config.yaml
norm_place: "pre"
rope_fraction: 0.5
parallel_block: false
init_std_up: 0.0312
lr: 0.00126
beta2: 0.95
warmup_steps: 201
decay_shape: "cos"
train_tokens: 167700000
dataset: "wikipedia_en"
Each number is 500 + 25 x the weight over its row's rms, rounded and kept within 0 to 999. Layers, rows and columns count from 0. Numbers have three digits each. The size before them is the row's rms in percent of the matrix's.

# layer 5 MLP down (transposed), 1280x256, rms 0.0727, rows 995-1020, columns 0-127
099:512523521507521498512514525494529498467495507511500505549494481471485455448518485502542492499486480501496497464464494505529472536479499475515478517481509499509536542500498514524461507476448527492459456484484478467496425494521509505498495474490445560487480498505529499528497533484514505468493519450518500508521503505551506510547516494467486516511515454499520463487493489511526479475454
097:485480524473485481527491456517490481491457507479529513501495514509508528509499529496497502514529537474517466468536485496475484467502505501532553512498504504474510472475526523535497512511464520479472476479489505534551478528510438525491517488541493522489509505481466485524484473525485494493518474501477522449541505474519480489472501490535517483508526468472528493462477527526447527468458
100:502515483514486507513509508432485507468477483487505491504419473519463483517524488459472480487524433489539485498509496459527492493559507526486481505492490487505509503507479495539494510506515498509515548553487505522517485472519480485545510454512528543453498504518434516548473527502542515507511519507495474488470536457490494496546511493488485498520500487513460515487503481490479489485524
099:554493460515543492509461523527491496507517492547487532503462525473459534477498469469476493478488527517487483492514475517469501515471502521490499488500448507486477496533482517495526485506500461513474538496493498520535503505523550538479496517457518534481510512467515500511504477522487530500488486519540529486494520465481473427494480467565502471449508495494549528505500522499491518487486
115:487492530485496484493505500523464531509473502483512478525514527473490500459454550550460489511535469493452507508513488500531470537477463479457530526534522495532503505483524535473471501542521506527489480494517470508518523485504518531488547499454502511480516548548486517468490493501505458499492484569506512498526500484483488492468471517481492525497495531492545490530524542530496499500498
097:543515525494486509530572519482549511498486455533491493512482487485471516525519501513473504499507485500524513537522456511518536464496527509554501504532512472468466504518479453488475496470440500498532528475519464507532519456505493520517548500507528494524484516477520479470517537449552546519524483480523504497485510475543485503484552520498521501462483478524532502458488499522485512494508
101:467520505517461502504488513469550496520552483515505512496499552507491516508439522494529513482489492460516468495491500524477456459475519494501500442530480490490483500525540464466519497494535482519511539493421483540540532490506512509483518486499523499511523462516500539473506478512459449504496503492519461469531522501522473511482473466508541558521503483519472466491491476510539441500482
092:510494439541478482470461511500564493509503498496465517514542457521511512517507483490536548500518518515433513512524497500502490494497510509475482515503505489488487536492545499516454524478512461479507451494528493508515488501479516488519528520504508473464506456514501497504575497469482512507497547463523457501496499472510456524485526478492511503487531492532488507523497490506523502498481
100:497525478508504481509470444523473428505477521518488481480475446514554544512495515493453482505468474509488521488544461521507516534478487485483511508495494480511502489478476499526494489510509499486484497498492475511488458453531527501479444491541492490534530471487540509497482492496520491516505492496483497493497521508527503473488464449560468480522520517485479533522546493481497508487511
100:462526519474466490519515520497488504496512469491486491462454501457463532494526479467496500496473491508469482504503489547511471520514506459500481515486465564474495539501518450471504503479479479479514505494517469501507493505491537503479477470494518456458496528472491536519495487469448489501494509472531510486476482477495459501562512462483505471506500541482509535540507495490464520461476
103:502548489546496510468528504502513511536480478498478503474479479502510505514473516567516503492460500494470489482483502469491503515491495520513504513515512557529496517496521511508495515468509472479501474504519498493476494467512506507470492492488544514534489529514499493530480497515534478473543523513516516477449488469531497471556473550481491535523504506459498477471484506495518531528509
101:518464524519505512437530525489479547489503471494516507506483491490504516516562527509462536468507485537504525492492483450473494475509483529500532492443480484534523461495481497498513484488480506476490482501489510531562492481492537483494501460503440524475503498529510531503533522467518482508539485477561514487496532455466508474494531496510459509507462501510478500499499448528496524494477
106:496475481503532467510496510499522538445527519495496532515525474526515458486497505524536555511518489532455518492470509534491508501537485504505506476477484560510489489548454487506481469490444508479523503504520537516531526523555488525511507497498520472530513486527474500516497520519499506518541519465526505457525525495537504528519495509495520523522497440506497527485509466546470536472489
100:505490493504525545502501529473496515481518489480464528479488507501495508488493466519475532494469493558485515515514479485498543449495527466509505503490483456491533514501441531501446477454482498523491500472517540553469519498545538533494491461556460493510464494518552484504469476506484509462552460496510463475531492502488508467481491535464503485511519453463506474493517493527476531530550
097:530520488479494519501561483517546540476491503479449486477493495502487493499462507487514511527541487543482502512494468506550521466526471502466482541496509453488454493516525471514488491485497499521531496469504487519567507458549470509465518509469496521482503535534516504521533472500536483522483474508536507490493525481492473509514544519462534531546515472526469476527500507525535530516497
088:524518528469467530476500501495516485497514556482448506466529496503516554507515477539480518453530474510530475498502454486533486496520508519485506465488506511500529517534497524488516511494461476476467525461550527491517484522488524492432448496526455520481510485504482491516480492488503510526476504455472476534506537494487466482518489557476504530516493495464465473488497447531458508482460
097:480509517542537481495510511489470490475446494454460500557484517474505504493511483475520512500492463515485522526558500510483533498505542502512511494415526491495521469513489457515485495476499490524489502544478527495528458472521525484491480524515448480481483488512499561499487442521542452500537509490480541494501455499510517500490496541476490504468486471533456508482498500505475511494482
093:534485532495512490499472475551469462533490541482550528494466515484483470495486531545524468470475562526513513471507497522567533479490527483504502518497455507466509527494466523469512489471474477486516530504493498482525478525495495491472451525471465514508476472500510516488465535464526450512494544487503519525543489524498461497511496526488499486491510561496478537496490455514478491526503
097:453518506556506500528480487502515537515509506465457522555489530508481556522520505504461487493512425493518519517505500475502507529544497491522528521527482508491495580526448517537504516514493456517469488496522465500484533540503468479476534438504487509538490471456510492511470549493531479518500476503497456521517484492491468524517508452464490521464508432532502512499454504491505474481495
103:445511499527479550471475476528479519507506466535472507571489487509515521513532447527476499530531521512532463494531489492515512470588463571450536491498505492530503481540467484513485482501479510486493568535509485515510548512444495470466514525472485508504527533470517494511535483501523536514450511471495536483467533493486501469510498490516461523513470502515497504499495500500505519567522
102:535479487510518469500510449436482483520517445531510531520506516504486521505516523481529453500484492497502530495485458531524473511502490488458520535498491471517504513517488475453542480501493487506514464507472529475510495510511514455514484515500488506504515519470482493522483526498468519477509476507529502525524489440511521460497482502522512550513476512494493450519504487463503504486500
100:509462544487469512475489503499610469478506492537468519501490481508534498510511479513518483508470509490513509508483480537515472509440498532519526526480503512492448463500484524495504460485475500485487448542502537525521499505493448495497436483482511471511518481520517527492527497494481498517504490491512491501507525459521472466523529480484485482504474510536499517475461541477509463501525
100:464528491501489476481455516475491492468505452515491526463467480502456532528529470478487490486498530477513490562484511503549497499457507485500482505518520472480504495532492468468527473469500492553487500541449498488501515497512523534526467466518495518485509467512565471512467483479500506497475498501495479534522525461532503522496514524497501488502434489520537488484487475483464500472551
102:527440486499536486474521540475490501492507506494495501518517527506559478482491491477512485542530484524476528521463527445483516489485456530520486520506532495478480495457507448520529503489505522538460478509519491506474478487536497485530490502534455501517481492549493541503501470501456492458467484520497488541476496490500510486550510532508456503490532494507511470464542489462540445519506
101:455482440493552464487495480519480498457478539442481521464489488446501511467515505467498513494517482561503521511502526480501496502486492508458536485501486508478491509532518525500512518470517480487480505489505488489476455530522475521559499533480505504545500508541469490512516472448498461477497543512515512542470499467537516471478475503491530527463471468519450499497553526502504513532455
102:500506516513530488510533536502504534552484500523500493524489534553472510465494501469504526500496543493532457523490523515509489463503483439524470529527512514511498460461508469445450507495541465525481516461499534452449499512526520494455514497470513507523469563527478477478487540533464500515489452451484500519555518512495498516535509549472481514547476493467491512505521489474504521480470
# layer 5 MLP up, 1280x256, rms 0.0784, rows 996-1020, columns 0-127
098:511511537523483455462504527494525521492486477491488472513539480516513511550513527497487482498520492468484478534511476551502513556493467511506503454482558557512493516502512552464512478480470516496511488448482538525492497503523501529525482466535512509514499503554504501503494481482470495470502494540457557465520522490510476514486464483494486479499520454490483496515494471513503519506503
096:450509480503506457511501573491513531468455481535461488457470557502463498492526502525505491514498472503509524472521555495510509528443499490497497471454451497490498505484491473465453469462494497506508496483497493511491510477479450488532486524534528445496489515498498491507496484531515579529474482488515501502514483491458527512487511508488528479500529469468485481506455497486499485496497
097:483476487487486489526503527445511504481533529487479499497505522489527503521496458489502488512510498484497463492470532526485528479488484473442476529538513483535512529523493562501541480487504476476493464504502516523527550494492508473515463504490489466495518436491554509519486475473483486465445518467522525481482507497466511585517496502541504460518510508523486478528517463485463526489511
104:511512504498522458470478513491497540470462471472479514541545510536516474502449532533484466453493507461529535509484534501450488483494489524506512510505530514513488505476504488485510499473493506489497522518481516516560498506516495495537505489540519500479479474487470544508515496514489499481498464518455493550469500497521510493515539550495494536533529509532493498497522506507502511523488
095:468531492508526491531476573485497515505475476504460458497492506524478488479494470538500532505534492528503487504472544514495527465496475441496492494463491472504493478496484507489460497503548513495497487472473504510506510476491478453509513520495523520453500470489508554537482503460518536500514514483511539465537495459463509522495492525509529491483524537487482473523504438515483534468491
100:487482483510457496431495492490505523501468524518487514491537507502523467511488499565498514504482494524516530525489498507491468479479463525487479507530489510465513477501511517466455543518465552502491484495475503464512518498519470523507465502500492472519454443476488516460502515503498500485503480460456517517480519529493496522522511550509464482519505492532474510503476489529471526443535
089:491497486543470472505476484516495507489527515493509518510506560489524538516518514503479470479484508467476502487473509558439528502499527488473494502534529523511490508511535499534528484519476481492514508505480493443487507489493512514517474485522556509481506442534491493513477509508507493499504517554498466500465549543481510555454477509474498516518503491426460500506522448511511504472533
101:549527499539466478432497489473553487513489508510477481476517533529513497532470494477483488478543524522516462451524511476509506523493481462473526534481506500506470507515556529545510483517477488495536540494500515517534532515496516511507468503509518484466474511470466505470513496560509538521505504483479481532511494503488542481528488503462494522475540495500455498470483499510493452519485
102:507493542527482501502498485494521508496503476496461508506491498472528557525496495529528494503500465470479499471480508555481511492454517515548485457495500526473512507491453479575506479455476497460466500487486469506459545521557537449513522459491529472488481500497483530494484537505498496504473471482497520513527533512532556525501512485535494518512480489494517460531466486471490488495534
105:488453506490515472519502531511508481504502500515509518514507464528570563533482497552487480476526478529482451473462519530507490512491502507489507506509490497498483518484509540522463482461503492534474462501472500479474532447521543489506478493511492518511493500492511540502523512509535465466487497504504488489501494497522502510497466541546501487495524500489506461474493477520502469504516
101:513523481516495484522483483509528498499487445510514520498511472479508488541518518490528501503484423455465506477514495513490493470506477506513488526542501466517560463507519514529542530436530497485444484505494546508499549502470500518529462464478502518466514496485469534523528494524505522515486508532505484543501445538518497545464553491495493476513531483509513512515472512490513450464487
105:506479540540484509518459534496491542459535512546549515519480489495516518492510461490486513509484486506446506492518494486433474484466443473521508497433482490540510482471462505532521476513467508474480469508512511481526490518534474536531477511495520478527493513482474514563481524532539522482515487496495512486540487473506538507511462503513505494515518505478458483496507462484499508495485
096:501541494496524448506470512500535497497533509497485523508492478494493490458477505539492482492534532512524492467544513527474487517513485516475534519494484471487491496526523509552506491459501530493515512496509511513524484492496503476504479499530476524485511457476488534472502509527516517530476512501505446439534534489496496496510544465467467520552508485458521502562531505504509512549466
095:538495527503504481533425516525485541507471450509490501523536494521523498548519511520505510498494472490550507502528503541488489504468474481496487536497516468524530487482479491501501500527533492498448483453478481547494490519522471471527440464493501515503508465508493473506464497455475490493523495440516514513483515477457528498483522488512502517485509516468492476511547460529510497471452
085:497481491495420525491512493489505474497502492493504527496532491483518439493502530457558493562502513518523512444454507523503465484461473526554511497473510503506503483501505504528482506513468485474521518515468474482495539497500512531520535469465509498491484528527500487498472491540513499454478514500480517504529487551526518531500454503468458485511517471516518487495478499492521515483450
095:472487489502456490452507479470508475490462503526480524484534521483515531493444528521487471518505414497503424537505529481541515542541507502508484526522547509484502459543522558493492528529483516488498505472458495498532509508514501530510509522534463450479533483513519534568544528489529488488523498502484520506508493533491486507476470465475470527486479496492512478480491472493527497460489
091:501524473504524456445513518477545525450504500573461488456524540542504548476477440524488522501546489544540491496466507535469496501520521501536503509462518492465556530486524468475517489509513514449460501512444513514477499528514512498511523493509522496504471483483486487500541508473435485490514456476514466510528497522448501530503540484531491507530484519472518502470487478512533516474478
097:493490488493486511507522478500513463502456503445495469507553487520533522499470520512535449528531481471502452517483499548525506536483496508515474541507470532527521533505485462517547525498538473527535500503528475516490482511502521489506522514493501454556463472513487520540494529498506468524494486507500534501534497499499514559501480521457472525546541495501495444539488506477541480483484
104:461494512533511474488506496515492499489493510505447529505493492452472468483502476518498510473507497516508508482489512511497463552469468532522490539495526525514492498477511453510446488458512473457518505526497488486482485467495496547504511501531503500477433437487533543484491462490456504509501497532486532500488519532507478528534480526468477545520517533518490539443496478457469514494499
100:493470541515508510531496540482525517492498495535562517532527544507510453491526516502501507480485478508463523498498537508446520469512525488504520473513479517513480479460532490498478440487506523519543481498483484499504516479492461525553460488527542477499469466487565486500513478493450468488504514494497560500493458535456466472491521510512525499494502513484517501525453501553465479499507
101:455516533517490469475474519468525524529502501497474519504509459477511517493494487524483530503509531473481505495491514557458501507451523503484478487540455528500526483459498539525463560505533530485486531503495487488549488523549456462524560460484489520516468485514555522479520502526508483470518486495491447497545519487492520483457493529492503504506493555507500476516519467555521495502468
097:501457493483497486489495501501502547471535537471483488495517497504474480481468503510484510454463472472541518476493515479501500498490482495504498505524503522505496505496527563498468517523495493482494503494488497445482505517468484463507503507471541529525485472518506485504536483534503475526515464539441508525528460496533462480465463489567488552490530529479522471511508484512508476516502
102:518520510506499531529500515514518546510503511502483485505518495522507494477496528548549538481506487456522488522498469487500452475491515438509490501459500528511524485529470564510491496469517518485503510493490531470495492518533478534521505464543513521556518522517506519509492535518516492482479544457511488506527504546473506514476475492562493543510520532492512479477547469527510526511526
097:473521508537502469496456511498482541536506475499548517487501525479515506462503478519500487529519503443461514466504504520460488539505500463497493541486462502530517486486506493506509482475483531479490503466512461499517528508492479503475499475448511503522495506457495493489473511480453568484467494495520510523496533593478492522509498514512521551515474511485496504480555465510491528482523
102:515493508498476514493493540498535501502502483533499549520493550525493526521483542472489457510525522560421486473507475538515461489525502487501479553495525468539539474518546500515505484496473529478467511497446504544514517476508493466504471487499506516498491514522460493511534504500513500514498532481482489483477485526485502544477529509491546477509540471471476492487556458523511477479507